python train.py --activation="gelu" --norm_place="pre" --rope_fraction=1.0 --attn_scale=0.125 --init_std_down=0.00209 --beta1=0.95 --final_lr_fraction=0.0 --train_tokens=903400000 --steps=6893
Each number is 128 + 24 x the weight over the matrix's rms, rounded and kept within 0 to 255. Layers, rows and columns count from 0. Numbers have three digits each.

# layer 3 MLP up, 2880x576, rms 0.0516, rows 635-731, columns 144-287
119127154124095160103147144132108141111140132121120147154117104109107115156130128131157155152151150101144119152120152141119116094128148120107106104164167124167134165104132128135168129142143152100124064094075143137116113146113139091122143096108114116116109144151166113128141101104136132118168110081207143105106126110122116122130146077139136117126134109143114152136113116124168125127170114101141122140122136189126089121113124152177130
132137107144114153120127135091143145120165168135102117144151107152128148130114165102122151126127109134123158123112130143132119160112146125096101143116113115147098118072154110128137127109148132101130122133104138170157119149118108147155106123088103109170123122126119101133125126155128127110140093129127095125143145125115103154158168109152098134155102098083131146142130109111153155104145147101090164113127130154124143088117173101143144
114126096149086105090125133100166056132147191138114133105150151152131132100121122086176138157139138095128115164137093128141147141103146161106096134113132107129122122124129122096139167095147110141163149118144128167140137158129164156143115174153123145148127088122133122143100152139128113155167122137065133143122151120105102100167150174118134125113138109127120132129150097123190163142129111138080148133079111127080097149102073121152135
126129137125125140116120147095143127124123115124114165097115125121099095114152126147128095142070113165154162126122148109143151169101116119092103128135192149092130139095127109113158126173123140098137092127112171138123097134149077131138150126162139136107135140120108171140112100122083136141161109137104161122130119112141149099094105120123121129139130145125101105166106101185148124089117111134132157119140072099154155150148098163104112
117154130165136125132169146109116123130069166143122107165167149103103135114146091141132118180127081134132148163176112130156086115107129124110114106130168152143124133111157121131145127116122151121098139163095122133133142169143127111128130119112092148135147104127133146199119072120126141151139102112156128139140164120121122203155122174099143147123143130073130115119123146111130143135114130138093143154142143136125136133136161111110128
124109132138114158131144151112146124137162127104128143123152141129110123154112124136168127140131120126139117132157095109112137140111178093126118133162110100126092142104151174137139134145120104164164107162129186122151105119164166147133135131105123168120180132158105159165175116153144110151105119134153177141114101111146123142150126137137084149130139131124117113148102088144134145159140072124138125123093116114133095117150164144096129
112158117120153158123103127096076111150192140166084091088154125177100168111104111139113107143132174080184125162115117103146114167146144106153102128120108133129108151124083105133125127159134157171123156119071099111125145138136127132126142127180136140141110095108115110121102146119130142089107090110098126166162174113125115129140139140125123137142106116122150166105157119147129134099125134124164152126151104139126142086110120141147121
124187136092103127124158110158140126106107131145087156122143075125151141188155129142139092113129105142161143128186146097144107109146139138151140121139158173114141115112100113184155137130154170138109133099114166085136102129134147163124114125093149136119124157134109141150117135073137127117129168109192098139126071136085130048139095119109156122165163125128080133145104101114171099134130151104145105142149151146104142098121173108111125
140104131102103098149113111114113136092079110105127091113126111131138135131163135131145108163160146154112135133152132101160111141134151149147135116128128116121111149105144103132147166134109130126142113111124134137125094149151166104118124123132142169118157119166096149109144149149113134143125093146135156120143134112155110142105115150187134131107103123156071135153107161144108142137135126094139145118128130088119103129134145118091109
154092128109147119112161113142168126105149065159119118131116114138119148123118115109140112121150137138130125118109129111091145078110099112149139149105122108122102111131117150146141122149161136163140124102103162105134150135150148081164131122093129167139133130136147122163141130137161140163102131095098162141109108097091158104123122141092130125154066164114169140116166073129105130161101144128129115140142132171123128087133126145082116
139093105090138182112183169148104077164160134151170180112149125097087109122151065106139110114142169154139113162193109130151120131108141147110121138136189130119105137102152066133129110152134115139145088107135105131134145099158096131141112086156137092106161144104126133140095112171122182120100126133135118108125103075173098152112128164125100108119158138131151120147136150155112083183135150107141179134098113111078068111122133150141135
092121105147143154127174087138128150141140106123156078127153121138119124111137102125121149156159166143112131133147150113116128106128126118144069109189126127145111115115154139165123149134140126126122106175154094145147145126130125104161121136171102167124146083137135136126113134062120141124127114120113155118094132121137135165098124150089150137140183112141106140144170144117112165119117132131128115132142139111106107131142115107114156
127098116114171082136137136134132145138157132160136120107137151154111137105121097117165120135134139132157156119126113123107087144132148110078159090126143122178140154092156061176142120153078125130117134183135109088108093146118098124181084140150133161086165124129137111124113115140106137148105144132104111152154143136117125135110142119118167134115122125108164107102148166138153090114100088110148141094131094120099153116125134139148101
140127094116125094092099154067120133085117102123127084065151125134121114129097138115188097156119095143143141106134128130110113127158135088136082158163136160151116111127140165116129108175171130065146121107088123144155123149145096126119119163147125132160178101131116161131153127164092151133169160114127169115118107105138152159169091126098101093125139135145107107164106134169178105139182132112136128135118122150115104083135109101110168
157181104122170130124138129144160120163138142133127101141132124131118094117108112131151137101173088167117128090146140130139105085099122136102139114151144084161106096117151116171157131143180118116102120131160166117155146192148137152146151143133147147168147098118128111154142116136114166158098151138105136125156156116132161108169124176115135149141140141097129127134147149129122129148073153125131088168092140147112147144103127149111099
134147129136098129116152105138158157109098142111150124100133126091113119128130147092163102147167119134113110140165119102138105161112121129072102164170122111117109149109141127176127123140112133101163097113130118123138049089094127115132135113099146116116146132110116131144131151141101156109109085128113137129093133094104180133132099114047142155115138150124126106127102117172148085164174112095130110131127159140126087104135159155121111
155173097137132149107180167094119166109152120134097135118150108134085104097098126159132113122131134148143145120119130117087119116103099119141097179165168079152100106091119113136171132125080129081107153097092193182165136080124119122113137127086108138134138142135109077142123075145151109131115120103091192147127166062106151117138120155142138098120155124143153099139157107137116113122130128133155114131173124109125125082122138153084097
139123149098111137146124081108124097146146194128147122123140152157162125124124148110156145148128139136136125154119091099121145160112142075125098135137139098147089127118162111114117103148119157122129131106139126107199119145173127119140152131142128150145099149142114110132169137139122129100098109097085174175143118138091154119128103125143089107160167145118123112115143132134144087165126099106124164124116140106128099118122131127094141
152139113129120155106164131097121147078137171143146130121162144117083153174146165149150065142122118093135093128121111166103174145143137137169115113163140092173171132118147124077136160158112124125154098128093155177120136159135109167121135161149092125145146134151100085118140151143131127132118097114094128139100134093120115101134135103136135120161110113112146099155122102127170151083163123116099147142086151143098108126116107143132121
124098134157137152131123113146089136138117141104103049137124112151114112120129089145126143129170114118108134100159167150139119098133127130118102158128130112156115170126125118140127115119161118173134126112130152135081085140140112142149126146112120110115145124114109146155125180131156156145130103104115091149163111146132126129105121125107125115157104102129140135107119103152133133075096128105099116101132105121130118152131103123141128
132090097114104100175149137103072145121112147075134149105153125088129117193103100072138156112127121134141140119156087131110118138123104139110111115144144161113127150120111120149122105123139149146148133191124149105123142160128157154147101140122120157125161127173131130157139130127116131173120132113124146115165108128153102126124097109120160125136143123089168158105122122155115092109152101138129127125130127093149108129135087102154119
107148123146132094154176139152111152111170116140111148149143093130146113165093106057136111161173113146112139147139100090174135111102138120124085171107162116117150118140104108163101100119152115204141147163141134114155143144165152087103127133097149087107136134127133119151110117136124144133091113079089116159147108150104130140122113142088115127166139106097138123115125103105150147140125103119167141127135153131133091170113134156131185
170080126146149098097163108115137150128139106124112153078136100176135123147114117150128119114116117134119096103094128125135121090114106136090126088143166106161080148081151119165157109134164119135137150149181112101148110143138096110148139142113099149096127130130156107158106149113115142118141155119122110107093127081132127123119102134132114141116150127134105121105153140128126127137078115154170118125137109147101136135066134136138103
121119125115104136116176173139122159115144175159140116159166092134111140143154102062157098165096141150103149127165159112124078134085122139126073159131127097166148087128101141151139124128085101154106124120143155128107145133125160108124143101069163102130143090119131110152101136131128114144160117094158120154118123146110105124156153100151115102141101130153120117128087151095164101099108105108108126199104104131124089135146140117145069
109133105076153116143135087107064124080143145139154108116127170183103128149088123113140093137132156102144136184133130137121105123125125123151136093123129162111149130157111130098157125137145077101182121107121133135135090123167148087183094142107106145163121049149140164165146137136106129147127110076106117115130132117070157165132096151176125150098116114089155130138113127164127144109130142097122158190105103120084124114094115141157129
126162107119137100091145194129128133106117109103121129094153116170178112148077123121182128124152123132154140129149102084126124147121077181167105161155182148126094173149136118125111146127155154138121094164139106111132131147114168093113132165112146176129120125148098109156111146109123115139143131120104106119105140143110159110155130102118134129133094118122112130122135146161173141104105126117098150171100111120120114123116076155099097
128154104103139144148141107134099160153170169109179102127130135172099126149095133100111139128149136123122135122123093077115119128102079114114091120104082132148141126132130125157120137109156099158156105130122116159188134128124143124128085151122096121101145139128102136111175080103118145140144132101111124163185105152062123116150081148137150153194166138108107126141153127143143130144108165095083089114139111154142133156151113096141099
134090112110140143119143148085150151084171135168135146136119135122170166163156155117138177147133135085134110134130123149099140171159142173107129118134222100155103136108149105086141144124119116117128130112146146120134135124143092161162111187142145149125113166119101049111156128099090129128082116134122118159160156140075107089108143155121122127188158125110141141137153104120153157121082138050100102123135177149141159108128126109165169
134079089119104128157149113102129144156124103182135124131120094162085097137134141147118147155130132139111147068117141146143128141129138106149155127171145120123110147084068119125184129086134148134131099083115101127133057134174122142099070135168129132119118115088093117153144096131138151153142129090130128116146126133108117070136145150159120138149103150114100130121135087175140126103144161155131142122147082127089150136093164144081085
136131141088128128101142143113126126119147125160136115118148124106146144137148097121169156149103118124126153130129139143135169135101159103050151094116163116093137143097160093130155147094134134158110149092130083121106152112169099107163109169137124122098122086134145078168075093169108146136153169123121114130133155137135104118175135144107165104113148153113111129090139177170172149128120115112097134119090159093111119141132129137150106
125136093127134114152135139133125129124117136107140143130149164098129145165108096131156082147158096107122105167129104124140139130160116117125128073151187154168147168125111110175096143128120210164142141122105164113125172134137191125105105116133091138078125133171108099136143123103072163186153138120128104151116112132091111160128148145126142137136144107101080167148098086178117200104129134096128130166101146129117155108152180123101149
180078147126133104116097100098162115166128141154182104165149130166115134147095140116170120148120168147115132158126100098120109086139141097095095163123119128142118099089110110123123143140102130055131141132103151128141131158114115122163095170134101190132150099127128094106127153099115103104123121135110126098146142159089159109126170076175120115105073135085163144140136119164145125154164135123123165129118095172111154154091179130147103
136102112084150087143101116136134147148123098093175119120101077104136127120131131128120140106130115095133110125124119090084116113154141117135143138135157132135124183118123100105143123153125174164117121096102170149132117129157113151140118121128153103135124118187137139114147108089081152166135126160148179128147134158105080104119088149156128105147125154129095133163132122117139089114163162095122114105132114130161078132141099148108119
155131086121156135152105124114111141125120134111112138104115143178132117130109142175135111154147146124114110120137111135103118120080119092082133081143156137123095165147089118157082082136105120121116131141140117102134134105133122132164122113098157112138125169146177114125167085135126137120159168107120132150151145143102170126150073062109113097118097159165098147132137129109171136100116145155150127127114145122122120135102100116124078
114164122132132123151141135131139127129148086120157127161128142104090113145116085120123148111139116164121126149144183129108106075115148169144114169073178191105132186108107131112173170125135116075159172155124132108141115148146127124086123129109139116172150113117107155124148111139140118082125095129132165106130180131131192177097154188147127127107101136112145139132093099152099130123161138095105128138144159117098126153066134119088135
145110176132128136148116119148133105145103172095115077111150099160156172133136137184171174120125141152134157118122107138140103149103124134157140084125144152158128136118131123162129125148108130109171103157093138151126135105120114125129116107144153126140166097162104146115101092155122153114095096121122132103161165147128119112109140124166152105146135151137142134126122151130132119123076144061115136146102164143122131127127114124138080
154109120072182129114186125079140080131167120116145106122169142129138135120106128122138126151133142098129143098147135106079141137148104122141108146162151115123108118085107092130127141119158142149117104191117163139120125160149130108134125121145125159130137139092111160112130129134125112126112136119112139141124128096146133115139149141116098131162137114153124195139138085138126070152117093091126059133134135132143128104068147128110141
124121132127134147128130107132105162101146123142134094127111064130104107150095160112136180142131176133146114134169157137093153134090133096162097091153165125144113137124129138168112112124123162124123094142189160164114163164125112110104093098153171144126119164142119140164155081067122109109117077110130103149135129113093117135133141166150128110089093100148109065156127078097135140081147139091138159170125158127099109112103140130102175
113123116112129174085136137142120119090127125123119168132137130151129125137140093119127142115086090126121115138109120144112147095136178102081114125158120100106128152140160111141081130128132137139123177131120118130132117131127161127124124146160161169098145097145141120140157113141090153137147140129112122150196142098126108143171146086161123110110189127142149119125126142086152181116123151146165151118087114103134066127105118120139130
143133088117141145121184136164116105149125134147169123123141119156122137136084117147137120127122117132114111102092116108111106082084147125131121143126135121122137154113115131088141122110120122142127173143102118178099122098124110138123115136144148157134111159157113132140114129141117119146182111106153110105134112118139126137149108117127121133134130108136099128130126148144139165123119139138140092160138102112124128117077099166139088
093152151124105089100114165101125137171101090126165153075144123063152097175129092168087057125124134178128106115182157108139112123111123130106108095148131164143135105156109118145149118123088158131179126139122146110116112128161178119149149145108150172139130113138143141119146119075102127130138115146126156121155141141168103104161127129167130102103136130131112154154076116147173156141101091125125135153156132148154176118130128137115131
100131118123105106101159131151149138116129140094122120137170122121137135158143153145122156113135152166150152130149102141108148156144104149137073143137110153100131156127090109146136148158090134160168126138103164149186144134142163126125131143104135114120115145144149126104122136092087135129111082105145161143166136133129159146139086105142103109152151109110147181142097124170110097108135137073124124122140112116146125100131084143172158
135152121111131177103122131143130121111088139100096136120156105138192113149158116138136086164127162177132145125135133139141110128100108100120121146196123145133114123124128083161132143135098130124096072151112166126103183156152072072132124115104137177126130146153072162108134101117108135125107163123148138154131146074138107136151155119108151118170112133147158114144130148106172148103092115152135097111140103165149131116093100103096105
154140072167135119095147148141115142128137164134109136114128094127120082133124107125129122120121111063135166133152149173110105111076174142129148149194140139141150125123131127120133123098123118122159138138126133148085123170123124141132115101147145127095142107140143166166121130116119156099165141156104092132140123075113087130116117172140173124104116123131120076081152098122129175133139185081160150168103101155149108107123136141155101
153103105130159124115123147131104097146132152121134124092157140127093120154110166109147151160168127098115180076140145114144138142133091151117119122179148137141170114110119127114124095130102149131149113140172118165107114151143105076163152165128125165150098126107110161124152163101112139102117104093126152134097145133111145123142073132136183162128147147121098138126132137164159093090110167174172144148108132135143138118083110127131136
162143166106108120101104124135105135197120128150100147119113136133107112180093087115124118138166113146196107124137144108119140071156083120123097099137149164107120108128131118148146113110098116127151101105103115093219091102132101144168136159146090148124138138147134092117120124143135114136125143127124138090151138119108140103118158118146125133140104127131124120146126116140101136117104175113151146115135130093113101107119056125122133
128140122125083107155105128085112143158167138159124152139122151125151133161153117116156130160149195122104145129125115130137181181124120122159147139116148185138139086140104084137128125130134162150131176129140143119137148134145083116117096134113129132084145138095150126187102170085112126127156110137108089107106150116114144099115146155080162120156103111134127108112132133113135159118145154131143128106150103145101124165107106115130141
158157144116131158121103143149127153133103124120138097130129139111136164149146081095161138130148116133139094121144166141117116116137148112134119101104100112102139146132130128090138138132110105140164168136096124180127132188137136114176157143141174131128151112124103125146106094123142123159109086127135081112167137145145132094138155097140129129092128159130128132162120091126108124133115163139115128125116100093082167140152160148110134
135122133114119106095153123139121136100171130136150127124131121135123106174122088122160136104132118098152123096131193152108131123133148103126125138157144138122139144127129113109161120104131148212164166082114118138117127150137144144149078153145141152118142123198175141130118133137101115142147134124114151150146142136129169124142100119105116148121118154139115109149158133141182126072111125120149132141139123126116140149128077112153141
152123130148194115121143148156108112127142123179157077164149135168160127143115105090115112139107138125126101121159144116134121166111152117104137142126086118160172162080117103091126160151157139159113156151143138138173143163137149127123086121135175163121151115137106132143094113143108125137102122136085110175114116125143175153138116133125133134148098164133139173148088134124140121091148172120142120146163150119114148126110139117124132
097153138161158108164121128137084157119122154155119115172146156119159144173076144089116134144153108128125130100128124147137093144132145128149163115145169113169126151116093104163107116105127110116138113098096119132095139123138177124148142142077131129088113141148099087128100133143107114105126105071118152153126150123078142110154125181115163110200144130090098122141145133133129126133131123135139119135135091147134136139109155149128132
121176121093162142093141159110178129118117114155148116118152125127073138149150091112143127144111159147157134148138110161113117158135139166092109181149136104131157119106097152100161135141095087118135121144146130105131130150125081100137159141168123126149129098182136134163144134159086179116153105115106158128133146145118131100125161093149116110143127128094148147155147112122115158135106130168112156130131118133122126166126131126171079
140123143079136101125135138058122176127081149092165129101106134155110136134137093108135153120151193102130116125104149132119119137093132113141084083140105126121162154159122091114107097171188168147127129064147136148118104154131086135123127078161149115142124134106136139113161115112112136087102130107140103129166120116138108143118140118139147083137153119118107140177091110127120127136132137145104128154098093087110130088125096148161150
151129129136102129146109174141128178154127129096131116088139174146126185141124119152106179152138140111170122105163107089119112143137087105149120140111144136134128070141116150169140134141140126118186083097116171132129148102139070132132141077162078193144164130138142097133157104113132136082152166151130124143115160112127142124129124115153124098125114141087145133192093096151128095173148138124162150147130127133126133154123085131091131
136148125128157148139171103170107160113101122111098112115180131139099159121103143142124139152087144144137153139133119113130082151063145096124140139167146131117127152107138101125093139133166140123165147135146132099149147130159129126094131129127158145141127104111180085195131118132123140093095135093157136203134136137140081183105116114142115116151130165126179095166089111116093159127159130130118090154142091134152179130113139115090115
094172101098114133094142118130092155135152132137136110151139118111097179157135169121105101152115170109159103150188159116126118129173117154147135134143123161137126188120057105130135136141090173073138144121113211118155106141140125137119129111153155126137148113123142069140171163109111146131116113138106154124123167146132089133146117119129134076148084136120136190144130111137116094116126153092123127155115134123131124124127161143103118
119123092121140104125150126087131144126191153122106145095139120198070159119156095118126182115168172129154107142123099127085104140113097139121118160146121178131110111098085123118135118150155122154142103090137143142170107152151137086139075169108130152071124128121169107156107135108105145126178117110076094134120168102092179086114149138168100136106115105130092190080188122123146151114129195148154141147120078118148116106116119123133119
142124123144147136153125097126100133131128119142127080098137153127090144114126109105091142182116125153194097174102164155102076111108156116138140082098145119086094135138136112146130155137120149103142115117139087147117091148175154099132138148156114065147143112100128073137133126117147146155136106117102078135123140122132088142151130138117189125161129148152057093118148084159118137163121131164126177128105089115095074135129134168107090
107148138159108108105145119137108157158096162104100098110117075139149142146152106120132147164158154099170133150132127132112123134136119097135087128157140162119139114120158115103107083097156171117123134124108113153145088115093119102122138117165100145123123109134145145138155122100151132148154164122143153106086107141109147169137096131102143122118153094136145098148144137143138151085142174115123097110131156153108101070114119105106133
118143104131136125111090143139118099100139144135174152149148133129140127147141157128169135121152088093061134141119125107168151144140158130130095140149155140148126136104080141163161119117113164120117134150140106162122111157144117085129121148150074114174140092116130142131123145149113117148119113099108153132133081133098092147128134106108114116085122129091108146137124112109156104111138136096097150150074100099106103131078136154131130
120138117122120109133140122108158120127077118143114136106137155111119129119138158122125103126125139082179120157145094114123123207171059138129153109142152149155114115148124120128111100157104153116148127138105144133083120129163153148113147123144137121139129116129139104144136139110114126150068124136163166134110127112148129059138153168135107128163110112104164140132157103111104144085081116105148114109135143131137172129142174160102161
167163113056120132074120139139166107159157102140125111096158121116115137170118124099105192112116131135128119132138151152110146134157111158132097117118162140126177124127126129128129146175083127076110136163124145111119120123167148108153142107119164122175162138096098089156175106116101165154176129134128136084135123149117067119099120158119148127131123125115099135132121082103104155123136138110118154119096100150091096127139130119117075
114163096103153083121141150133106177133148159131162151166131095104085116124132119132116107136118132132139136147126138124103117115111156121158128114151100109127086139097130124112090087142076139094133114146120084138117107162122081130104106073138137114093152129117155127146127125111110113139123075128149128148140148170131164155115137132137116112162103113136125116190089169100153125148114192129156137149160119158097166129118094145098157
137143101147156073123147136116096135108106134148135174077177143100124073116156089141160130115150126149162099124131139093129132117156154157158144117150153132150115141095159116135192145121102148128152128095116130150103107107102150145121110123133091149118097142133136117160133104125117121099167200154132137134154149103107126185139113154154143133121135163116120107162152124143155115162108127086149097127141129149128096090120127122105140
120139074121142145092101129078134160156113146150132157154130109156114108117134152155151140147089119124150146130157162158103114118068164138147118096120119110165132141120114087116135106106139138128113151110120092134095115135138103114125144140104104155132163141129128111127107160105118146100181111112141148125124170123124121060121119131139141067190112144152138142160162142135136130117074155084116131122123100105152140111099132159132141
160133086101154110121151158056117187158112127130126136093137115117046139105153140131112109132109080122102143109126131108138092150124117118089105152168152146090109115113136133160121090135174104084137124143108141130121117100120102168101107121079087158119157092138138090142162160069155167111143120116088104146130156144065111133154150160137125119118129133122097105142148134113166071140160147081144138139138088107135125142157118174113118
142124103085132143171120179127111181180121138131122142119158081121133164140133063132110141158176080135140108144125137167115098118141154100126149092077149120109160132117141112096112130133094110167095182123121154147141121102138146110122119163149090154109125115178145148150121090111120177098110149087137108130099149075122107099136112144095123112156097122133137122180126101106124112108079124098149085138108110136140104074123146134093152
121152127137201100103102148151115131115155113163114121103143095112144144124123172114148163151160127130115151109124156118124121139130119134120103174141155156154127149113086129106145152136122094155145096086121158123089151122105036127117128129155124162160130135158086088159127086116100136128127132145118140096118144141093125110113100132064133134168161123071112161156139126083153156129112133123164151159130128117154108097131137148154135
127164110114135105144165148101160128155140119154161163117129134139133144133150150141132111159151149142102148123140144104150117145097130104103107149120105153104146115133134114156178156136108115156120149138127127150129138171139136161132162155051150122155127113145069155119114158122101128147091104113112146151127113122149129121119093146133151093131131079134085128113126131181130119155171163110112156141118116121105093133101138156112175
138118127102122108102131120092135122135126108135165148131125178152135127108120137125164169154150141186121120101127115114124073140149132110067108101138166148100104138128145166164147129093147135130150108133110150136127150140128119126170094118119175154129127125171126124126126110135114138155115120130104148126184141115114148145136120104140151128121129176152137088096117057128118141089116123117107133178107098116106097153117087146103101
156119118141110152099139144122155105124130126120085168112157157118109107142127093106125136147105117135135130097164114137147119143112124122140152147155196102151136149095137073122160123142103054103119120095175133142110106140120105111202123115161138133161154060104154133109130124114136134104137083140088128139130161116139114150127110188145153125174153116135142088136180153139151136137118144146157123140127112156112137126108138125104168
158131106161079115156137118145112170112142118138198096128158143120109147116180107149120143169102155126104107122122112126107122128127140116115150164111144120185117134133129137104151146146141176132112120127159160151124124165122127152108111101125129136156139064145113158132130039134082138160155121123146129143161136111133167165102148158113110068118130116134141146130081145133144152094147160096127116150095131137166158141100152153080094
110124151161153103119121096131096138118123168106134177116170156119148137125114139127162102157087134133110130119125096090121118125080095146136115141138151150053180101124159119128130123128132130138122144138137135130137136150137136133161122103125162105127129118188160153168105135142117145165141114141176091164139151144123152147123103128127176150110141173145112121149129098144134120151134159089153151162093128135136123160118132128105128
085125110126129122103167152107135142115165157153171115111134105132074152116098145135150108155123153121121136140110115104152114095093148118118110123136124137141150139112117100142136122125151169117146105139088121155115109138140148087144080144169109161162141119107115091146137142137128147116123149109128063131118159103063147141124134142137112120102111118076100146113094114102109144154115137142115141134127124152108129088089065132158135
080156097076155145131136155074117198124108141146158115115141128149109121124105106157137131122143134122157108121112162066101122161126107101129144100120169129125108139128148134152159100139110111154111163097120097121137148120108105128151100128092150124141148146137127110128118124117135129158135144076133071134171121135094166115109089115135109127100107134177106103183121120198130062129130120148119154147074107159121091125112110167087043
125136143119136152125149170110088132146118139129133110092147122176120080139129100166141127121141123144164150140128117111140073146102138080127086148142164127121096159102131104128164135130128190148174112123144130126192088126117124156150125116142158134105125110111094129146169130148105113136127113128107132145143132112132151152151087119120085143147142122117134109104147098175158108130158146109073197116129152108143158130145098105141142
132117124096143150140097155116112160138136120111119116103103130143091180172153071142103149129125120135130171120097166147092095132104168108137103152181132146147117129143074075124142114108086124107112115097111125158124126134124193108106098123133120163118151143134108144155138089142115124158112101122135125163114170084101080108112099126153141121113111152158118103160093142103149178102119165120113100157103129111134174141131159119106088
123152101134182106134148125130067147130119109132135088140130125141175117135092159160176063108143136096174173170099122137093120118077184060111151080123080128149142137085112142116168115143111120157143161161142119152142145103120131141121149122100096134131124113126113097119137121145089156138104121090150123194145136097126130106148114139125124072129155081111122118139152154108133174107165134088111107128121122171121106096109117127151120
108074105157122130110148105104132118090124126140103138110126180147137120135097141114115123104099148120156156124120187094103083144122173105142077149163171134133132136098118112135131119136178103144116102107127179106131122148120115124104139091182140137154160138087074130104123112128119170159138092114105115116107134099126147116152169129076109128145126132114152140168082098122138157132108114081139124112118150150107138126098104151098163
123118132153099113153136134117141117090101139100166158143127096139147100097147117130150158174127169111117166114115134168112139141155125164115126104115145106146072161148123131127146140120109158168165101116103118112150090154119117135101129081138158100142115122099126121143154104158032132079133084109080138108148122126096121164156158144107175106104113111110119110144111134109167185088143158153135111121161122156091066143130155119120145
125182136131101093134108137153082135115121128097129109106110174147127133156156103136110115129142140086147113135143116112110124118171095135119125149172145151149143132130130133121129114141107134159127103109161182147124114134129123099111152112114128121105126090175127114124148129134150118102154071122116106093127130130085102133133110122101154135141102111102106122120139095153106099135128179137113123146094122115138139149124126158143146
165101139134130123113136109135099165118145162115135134095158151090135111108123095169148127126084137130094139104095116150136119114107092140136163096161100141162169130092135101136094099151138132138160106144165121127152133159143128138128118114105137109136124134162129143120138087107109115156144120134147095124101090130136128153111136150127143131128136099142135142131126090129099145155083171093084190130115135151127132112130143131139130
144114115144132094151139180108109132091107203177089136146136155167095164163120110097115141120099136143179113165165147096043080118122149156108097156090140141119142125148120083130116146172131116116144146137076149118157152169154116126145141187132126172134132124125093137152162126126119136116099080101126138093096148114122149130150139105184117150104121156094143101136117085112122127088137164163141113112130092103089116089148113121128147
091075102142098104148157144117109086123124135106137146082152111086159094110150107116143142165121097121159159152130147186151126126064147114129143105149172110131112119090161109129145098086148091131142124085143103102108103138126145153089127150168149139137133087153139115121140163117136110100151127144105105136117129141116155131106157147146182066180184166147131132207107122125160100111165130100128120118152130183110094154152143144148087
113103149128134147112142134143099109149096160153103156144134120129110117164127156138167130166145141105116120151144112116138142090133109134105099135126084151154132149087115101100152134133122108083113128156143143146138124118123143109139145143103099115148131117133112166127154109093161116114152127139120125163094140132107141128170083144119144123133114143158120102135133109139120103123146127127120154111122178123057101169095103162119089
129112140129156143138159157136117163113149152138113116131148136136137144136121110095120126146113112110142125113134150114098121113111126129131104121135129134147118139102124132140137112144108143142154137126135110107147126128135142118143107135146125136123157096128094126140153096129095137135133124133125136154150146123128117101129149110129129119148128142138145158139119108144165077135130127100136144133107109140114140105115116133142126
135138132149119152110116087122112093144144147165127097123164136167152095099120124120139169135081132145097124106149122107159118110091148108147102159074143120098111139126154122130119158135119146136148150149120152187192098149192133139168086135114111163092170129158105157129139158103129117171136129108148111139167129107137142129156136119163149112147149126123095134109078117156160187137173108094160094139107156153114134103131142162153076
125098109100113146114137153122112173122105143143151133100141146114110100153159144092119103130112144136150075125160147111106102187115136127121054118141144139137100148130102127133138064141106142134158124148141120080194120127100123130132142119171142111159165094141128077134146099120146125088149091132112148132148161134112086148163142147129153120135170172103134108145129099143151128114147166153140155081105106093120102118134066168134133
139114132132165110139140087182097116135107157133184139163147127121167116087158122145152109153169087115144124108108133112120118134125158097075127164108108098150142159116158133132112109119125154110110126155107130133137100121104104101158130116174109141098091116164103171143132137108101128133115096099140144176145161131159160170152130147088118112144120117141145082119110139130153160120098140107097139153110134129153147116113111156169175
112109087119154130131130127088140138141111146111149145147137114143156117101150103138098103147151086135139142107111143133154135117095076121118140140158125150123157106119150126127129098094153168173103122100150112108156132160146127140125045159114152141144107111120150139145155094125100183105184159047149140138125128120141119143134110126105130121130135166135083147141130121135137145114081155111120132148138121157138123151130090153099116
136136151114162097129138147085145171147171121148115115135154107157137155123115128152148090118161066127101114129082160176111123096119112127104146129140147089170097128129124125154143148133066124185131113109115161140152138147141115119138143150146071168137119124149083115172156123056097174166057128137119137125095141149136095102159135109135168108160170124116141104140130100112151132104162130142118122149078090112147116145105137120165142
117122117096130103109147150130129118116102187090107121120146120123168112120141138126118136092124125088115146115126112141128165148084131145138114132115165130097157125130136152126159129156126167122144119150134122085150075100139141151145139102091111163162169068142153140114137112147095168107166112121126099145113144087126106099146144139163139114123107112144084107168144132107133146107093116123085121151099144169101136163143117122158136
170111118079103093105105147123139115098120164118123138112162178128123152187132134178130134112126103143125123152137106155136125079084159131131083137089178163124123118116138131181150130139120139142123103175131102163161073173139100166137124170119102140135104142132128115130122113097152168134082131101109125151145176127169148135094094133156095105101115112138139137132111128128141143161027137132139157138137061178084130143085147112167139
149095127177144118151112138151092143106131122116160145153134126119105141145132156124171108154127101192109080109116156137123139159115091134096070084125150110108105142125097140139170105127111129130130164088113136112129154138139130132123124134114069147172149083151090110122122111172127145093089116131107106152140170095149131098148151149147111109126142166088170113130094142128197096132106124135097164112143128155106130130131142129136117
136123097124065122102155149138128111108092153155140120157155107122181164172126154117157153121162118144128090156132108146150086110128134125142104107152141131109105165125116101125138097127094109134127106130141178141082121123169113105094117150159129157139147187167095143133094138138134171070061115097094152142108116097106055147174155147131149126125143114144160132105136131110114125121171153117138115129075132122100087076087125183166149
135108125122185141166147158109112152107150147135137090124152133109116139144127122082158124151120125099118121121102145090101099131119087157139120133124119121130168130125119140127163123163141110097138159123080152141120110150138136133148138087103104132146155119146103093128129130115121101114116126119139144148171151163114171140157129131140104147192133123157130123146158101158150176171102097118131099168110154142074147108085103151128090
116127075135127082121139078127134119115123163190116108096146163123143077101144183142153131107172130117159117093168139140142123091133128077155128103137147094130132119120120115102165189150151155114140117125139117084143106145178132159144137102103128121154116102123079107170119120153143144102185126135096138101105119107113138131153142129123143135095149133105146137128097133138129125144101141118116097104111159181139126134090109126127126